Weights of a small GPT-style language model, trained from scratch on English Wikipedia.
Size: MLP 512 SwiGLU, vocabulary 1024.
Training: a variant of SOAP for these matrices, 138M tokens.
Each number is 128 + 32 x the weight over its row's rms, rounded and kept within 0 to 255. Layers, rows and columns count from 0. Numbers have three digits each. The size before them is the row's rms in percent of the matrix's.

# up: layer 2 MLP up, 512x192, rms 0.272, rows 76-115, columns 0-47
# down: layer 2 MLP down (transposed), 512x192, rms 0.216, rows 76-115, columns 0-47
# gate: layer 2 MLP gate, 512x192, rms 0.265, rows 77-116, columns 0-47
up76 099:105127139097138102100131102178100166130154083141146106161206089164123180118146111116148173133179100166091145125109155149172122149138111116130087
down76 105:112070107161076180077068148157182149109134094141159100083180090100093113093173110110085102133126143075086132048154123180167160139124104137188154
gate77 102:144107145126104130125139145120102107099118128032170140156181114170131170065137113151120136092162134132093151070131158140156135109104150189141098
up77 100:075148133113114136078160139138142151116172181115227084106175134083126123082153133118103191121154118184144198130167134114176111120104136163179133
down77 099:103111163169120103147077187113156073094128158073065168127172181086129154146068086119156112088101108158106130082191181138153145074148159139075107
gate78 104:097090152069080121191140114137191078137098102096137145055151157160162117085179154140135118105126175149128122122137187153103111074103135165057173
up78 102:090144112174080177146095102130069146097055160125077137144133137100095138160176191120172128163142171082088147108150037129105108162133087120127197
down78 106:123160112099171103161133134124130079167157128128116152159164109150114143073113127201130149142098081158138072107147074049136101083132118150118152
gate79 096:091123143094057137159158100143175108059128160099114209107123089094150164141196133073214090153101136117141094147178153186168130123123120149080144
up79 098:124131121069151101060165150097105080148088118177106166123147150178139128083116089140121179129172128122156106152175089134129077127099076140107099
down79 100:134062150169161197181125116129124121134149136115111139128121190201136133161096087155106149141131110089096104125095066159190142152117158094124134
gate80 100:135199119115081144178133129149115141121121097098100056124165051086148094069170138176115112116061183134197157166129146163112108156123121104159111
up80 100:124162050106121199095062130148132132129151117207156174132078119156117136125141100108124133124103092061143060173151131129153134141091211146180134
down80 103:083079128106142102130146127123122126151121068132123156153114174182178102104094145155148147089111111143135085124160039079188178122153131114121148
gate81 107:140139147061146125116110173076164098124129168090104108116136135090113169177182115153133146179099152150071104104131130110216165125099127082175122
up81 105:159124123143180121128107093123098123099154167129103120146109087091125159102132137130058132103112112125192087150165053108085102157132108118136119
down81 096:111110147112161158098114110101140106093110132114170115103104115092100099137139174143117138111151130130086122121089147108187140147161158118086079
gate82 093:135115095116134133155102139081167152095145096098102125106136100151112076112144097178150117096106184114122183111128118110106142162119078117100186
up82 095:097146110099100153169087120065139124164088144088124121096118158173066121119090104147151115088073153165110144127134157114175077143187051134088102
down82 102:144132082122079147117085066136106149143156146124103137088150117112106153090170052124094161154132098184066116081098116122097122154153156192170119
gate83 098:129149122128107173136111152122119112131121143135151133091133162113189155145131090087097137106138084090156152114121116131129098123069062175149104
up83 097:133130148115102112096138119189178101093157119121055118056123079211165128097126117137140041064122136142138139121122150146097084128113119119061123
down83 099:118118092147151138156111123149167176131180137149151095133122071080133124136102145151160209135112183060130099133064146143155079127189122109174107
gate84 110:108158127133089135060050124162158155081183149146176109084180127130124143169115122112113127172120142126097118170207116044081125179111040110146135
up84 111:107122154100129130080169083118143096100141110126157135117083074128134166181130129107133137135079132158129143144096115197098155115168147127148093
down84 095:216114179135136142111165106132074092140126107144085135117139113106118146160071172122157195170124104115151147107103144161135160147119114104165069
gate85 097:068136113125041218103117090139125039148064163113109133102108141088143132125152101125186142148089134083177067133082167116149138129119110090116141
up85 095:126166108120145103164187115154130159123116119101125080117149151142117155163105109094061125098137054198111166183120172170138120150143174089131183
down85 101:138111148168152136121146149101081111123081182074160152210146125137148120145121194089144094167116134141118134107134118138166135144106118136214128
gate86 103:127132125223186129107115111167177115065149105099125186133183157131207134142203109113135151122127159136122194030092169186099139177092188153132157
up86 098:141137125142116067155204080158161135129145133161131145199135166129142126189140146133062121126102112116137112138111115114149087095157114092149141
down86 101:109137094073118143172068124146105097168141162113123117107163083120100119125120107161146129124160102116172144166127159130116157066175126136064136
gate87 094:199134190127138203164126155110137142149119137193159131110078130132139159123118093127178098158120130114152128123090081096149185116109123126118128
up87 095:067126161185172130110170127095190142168154182131122143128104143159177145138110198130102177107109123094103026101118166180158097204161129095153162
down87 100:110135099139136101126135085162185150107138168139144128175130188113093105146110096087123062049101210158128110159181137141081114125096118111140188
gate88 106:148120158125126100141104099105126131063141120188072092108074126167152140175084119067093136147124168138061139152145115135116101061178091114127110
up88 104:114131154164135119154100185194131188145174139167125090161142122170103152102163158115102139136106137174112144143133148123115134127156116088133190
down88 098:159106187100060132117118124155095202124084149091139093192174098148119092167135151096137143141183097113151114128116096105117173111097118172121162
gate89 099:105159107172195140091149086108164084117097145154148158102190085091159101188116167137141126145132052145159142169146116162070129149130139142159162
up89 097:080091122084136074105143108057121159123109091093134197158114103101152152175127128177121132114125097117114101163142134086160136094136253213099104
down89 092:147123120081113118124124143148113123114123093179132124081168190133153125131110029117126133136133123114136097127158122102098135142178197156077127
gate90 095:165175130180078100087195089131113147131126154162073091119113099101156134146147150094094122164046193136180125089176061077080175127121096163088169
up90 101:077126112137149142113140167051132060128133117108123193129150114131088099142142151178087124117154132137155128131119159119135082127137109141122153
down90 101:092111103173148135138107151133141116189166165144109135149179118102116095161117098130151131110208116146095152100067149151153114145136179123130080
gate91 101:081127123109103117193171169121133130175127158139152118171123123104143154184128117098045104180148162168134181066126082116137149101166130138096090
up91 111:142141088074126081162185132078163132084175144161126087155093157106142110196108160107110099161081133126121155084148107063096071127150144147090162
down91 112:128070178094152056187135147116115112082151159115100151129110104108135160203115182101128102142103147110146135155162093154113154153095148113131127
gate92 101:143141131146079131183154154180148146071213123125128136161139101095135075148110161124108101114146152152154104095151133103122096135162170078091114
up92 107:134116152099106122104160123041124139124097109087075086176110124132103158108143137155099169165070148155123155073152126114112138105084112153120126
down92 098:090180072155111082158087154158165092121150142151144164152159122077117119157109108131103095098152134174139193106150133151122142181128081146089158
gate93 085:110148082109095152116078139093146110112129037130093108172108112054124123139108146128149129131145166138117088111112156116042130100128110048095177
up93 098:111122074121181124142097121107153108134104135099124101167115119109137128144091135109144147139139110110085082105159129180108120123114130086104094
down93 098:085158075116094157177118128129162095117147111114162112203146157114118134115104202108151148130146159085035132114171134179165123113104090116150160
gate94 110:100179068215165125158093062098108111133114135178125068130065125195137166157112129106113161138116080117106118131138111094146104160159109109114202
up94 094:100118136143167179189112083156136117124112147160132164165080093161168080153066115123093143152164191044153153091134113120150147124140126161108102
down94 100:081148056088131130094089148179157158120158213125122102131175081145068149124131059133072083139118150184087129129112180129100095126072158172075083
gate95 099:158081160214139081114102078136145196068100109082145180095112125104128075126129175124150153149114150161127093087156094102089087168116060069065136
up95 097:127140117155101106132094155147141118149120167150142143162124123132151162101126102152086121148155147124116135139162141065146089133147115167085177
down95 094:085106065111131104186117117121175114055148131129170130087127177122130064131107167128070082167151119117115111179116105133147160100134097187180194
gate96 096:082108199147076120138170101128137173141135118138106096044127170080111155159114162130080116117134115161117119091064137170106161159138141095109123
up96 099:147061153124240102113135110087178079180135112161136153150112126121157096127140082100104098088133135097137168039124129151146079120111127117147158
down96 105:136111092165113099174120156169155170117172096100155124073177138132110136101123149091082148129106099098093058091141130137204183095157106140133136
gate97 106:121137128153074124149163102161178100123048143144178113141134126174052140092103106167149119090086106098155185130139175074128119139166108116119098
up97 105:103075107137112134149105104098128141138106115131143106186089108132109153083116081151130100113132140096156201067108161118109112129105132111180069
down97 096:145163117175088149095111131120176046132100162117118125189132108125099149151108118128174089151126103120120133144149159065111128148032142178139133
gate98 115:109131125094086148131178112106106166073079074091129050108111161129196120075079135154145107183113107095145153181108120107077104142094160114138162
up98 109:147112085133112145135202117154151189106134119136086128096093166123111117140167172101149141116088055162151122177098139120116189157075130072112146
down98 094:101070176120131132177133165068097129094168200164092119132130132103121123082118079125129095137132099159125152155145122154131157136059154151113127
gate99 090:097173087102149128166108105144146141185121132088130126110128083158149116130174129078128158205151098126117165115097118082068096146129076105081146
up99 080:144148116148151122166151114141121106119114136116056126130129118110151110118151186111168128184113130163079149110144126043029152161086119106072092
down99 089:132138103111132118122170083152098076093075173088165175186128119154146117092060078168160086092115106156177104152198121145151058169178159142145174
gate100 102:181038138148106140109137096131118153074131133161084117185138146080140133123177133130107071172107141097145122115138150126056118141095149094123127
up100 101:212164164096126144073160113125112108165141120107090131127141180092146083108164136128109109200105162105131082122162168110114137127172092119135127
down100 106:147104188137103172117059142150199150158105181085122159199140129121136165118111216128101156114126145138106113169073095194147117122217089122090144
gate101 107:101099164100129136185128137150129130170087090164131081123110087158140156167110185136122173153088112147144145136129150140113148119080093112075148
up101 098:151105130119104161135137139154088141109099129124134106154175141109148094132138165136140173153116167149167215090176113117178226074089148139123083
down101 102:099123128130148157085163161131126137089192064138164097157096154170079130139134088099108166136120131106157106181122167124106164179147116129156124
gate102 113:102141164104110089086095136148136103104086175168096149103131124064155146118128096156142135090060191132126120112152092154038077187119128185068141
up102 132:142102113157153093112140153154138097154152166168153113083150104143160107114138113120138110151185126135148161152045128173146136100152131121146135
down102 108:142136053118204142089114109141162155087153083110105089092141133186139184114142145169114124103255134105141162126140123134180111112132149136105156
gate103 093:134140164212075138233138125139144163168113112121079143088039112123108148147138150111116170158136076170100100143115094089126136126102113177129160
up103 095:164000167209112107157102111189180097079142164122113155118089069108114178128152075171113103126175113079082147158151147100090110141157148145104137
down103 099:136133143123086129148157165125101161150064134136117144137145133137140201080079078147182104111100099151180155123194103132118127155045086097108128
gate104 103:101116068108090129187108107173092151162115167142083148144149074167073129129096145107147105120098127088141156160088122099130149119180114148141170
up104 107:095186135149089164095085112067156097135182100103144109125131128178134155136116126165133184110173162175107167101152136175072165147093118133134041
down104 100:152089113081176149147195106094093162176184123103067144141123109095101080112136127136101114170103114131093093126099111129200082082098131117160181
gate105 099:073133116110089092159139111136145095154117141164148106166066078162091114104146131122072080177141165143107089136134132101113120097129118125153043
up105 103:121103134102149174077129134083177138136103134085110242168118094131118140080105111155205098153163140172138118063104091078115136108157124145141167
down105 103:135061174104160182158102156093117158150107150102085164078157110105161157149141145112144142106113135124117099130109170170138053119052128134129114
gate106 114:114123080118140133183160152156128113142121178122107153151084076078143122159055143150167120191123102107140095104103140087086142135132134135186101
up106 112:141130119114108070144121093121160079156144119133084205151080143152183092155146178119136098093084122139115117143120131170180228121122117109109132
down106 092:058150152119127105055094140157127097161110165100068054059111111156114166152096135138137160092167137131121162119175206141067137159100128116118082
gate107 110:129080115190126135152124082089075104119140135152077131205135123136122072147141074097137126117157137051151121175150167121103194205119127089126124
up107 105:166101102180102100107120069108143142129128081162103068088061125110127131172167137131146156115097124081067171110036160123120112156093153124129171
down107 107:144155103168090092130102121169105078127110138083188094106115088148109086070095139101119108103163177069163122128090108113164141168129142148078122
gate108 103:062120176122134156128101122159217140140090108102120120149085129126106147066022084132120153129109156075146160163072074089153168198105154089147137
up108 099:159103162060087093097134140148129187098152148049131138137046158131162070099062069128123129153123148119154211164111131169120157129155121112085104
down108 104:112122143111123162078094100121128114183092113109114161126070130145071131050083146164165196168101100118143113184120116116152109146151072160105092
gate109 096:106153126061168158116120103069143105171102185113124115074159169098111113096108088149129141086122188144151078156075155115120129079128155089147081
up109 107:152120124103084170036130093076193133109145109183111173125154191119101096065104116063158099156198139115148118084175144075129162132153161133130105
down109 098:146125158115120142139125146126145151167152031109089102126123115131144123139137126133127079104096149124152169120147169091138165133118165132093117
gate110 092:132134116111079150089146132130126120120088155168144172137189139149129151125119129132110139094135127153188152116065085104134180050128080167095092
up110 091:125127119148117109106134091169079111123125143114124040073160146177134177086126160123141142164037132147142074159133122083150143158156111083127119
down110 100:096166082103066114128171167085118057094175169169124164134079116136150163125100090170123187138109144084087165080142126120131093150160127178038098
gate111 097:166190105121151172146150155188146143104124218152090147164120131114078111189140089154147170100131118085142121195160145142156176188117174122122061
up111 104:099151102124100095121206193078135125147157143148105152085106109130105168088079096141124129156152192148129070155083089172083075165132106154159144
down111 096:164083123141142192134102169149127117120150084130123151126137127112057089113113104143149142136114055123163166070090142110175151198118187085121158
gate112 096:067123160143147113134170122058175115180148155130112120142108086105166149078147161155131103198136099116114119067124136129078084127129138152153161
up112 099:058067175154139150137153115095127149055136193137194115143100129092114080120140090100161105050151158084143095166128126129139139128147110057150113
down112 094:177150098090127165104098141106102127101127166092066099151101132126143171171168136112146146142115128150154144179116161136128145133156093062161128
gate113 104:129117094096145203115059103152185098182148137123139111131092106089124145141163068160099138170138149094128104165138098110163133118188103161158157
up113 091:136140086132073183138141188116083124116116113133187133100114182187137134171080162079092138099130127105109104117109090129117113142131092072125172
down113 098:158132095087132153115154081169158117144078116140152106142122143180141135161066095144146157155133140103091153101148155082181143127165121127070142
gate114 101:139147137158079132159125158111149138125066137124162117119096121143100147114125127136198162164151193169130161107140103116166114124155101117129097
up114 100:068141146137135141152161171124085113116179078127165132106106106109038123110154102108166152170094171134086137077159103125152173131097172131071135
down114 111:133163108130103123154114135145117166113178163104139087153137133134101083073147140144133066080093130108076143131140151173177170162063091179136097
gate115 103:140169109164148049061121083090134136172120146087140135103096108099128143121122124088118135109094131041149096132139136101137180146179128162124114
up115 106:113118147111098064076138118129146116096084134093152110175135128102122188082122168154101090147119182136172134070203166143119157136158162159065152
down115 100:143115120086086115077137171132142096151138103158083091186139134098142159137117093121155138071140137129232104165130173157125162146098167106138157
gate116 108:207129143193079147099137058130131172112121143168072106182091140086162148158123128110081177143197120115158089145088093073112072160062147178149127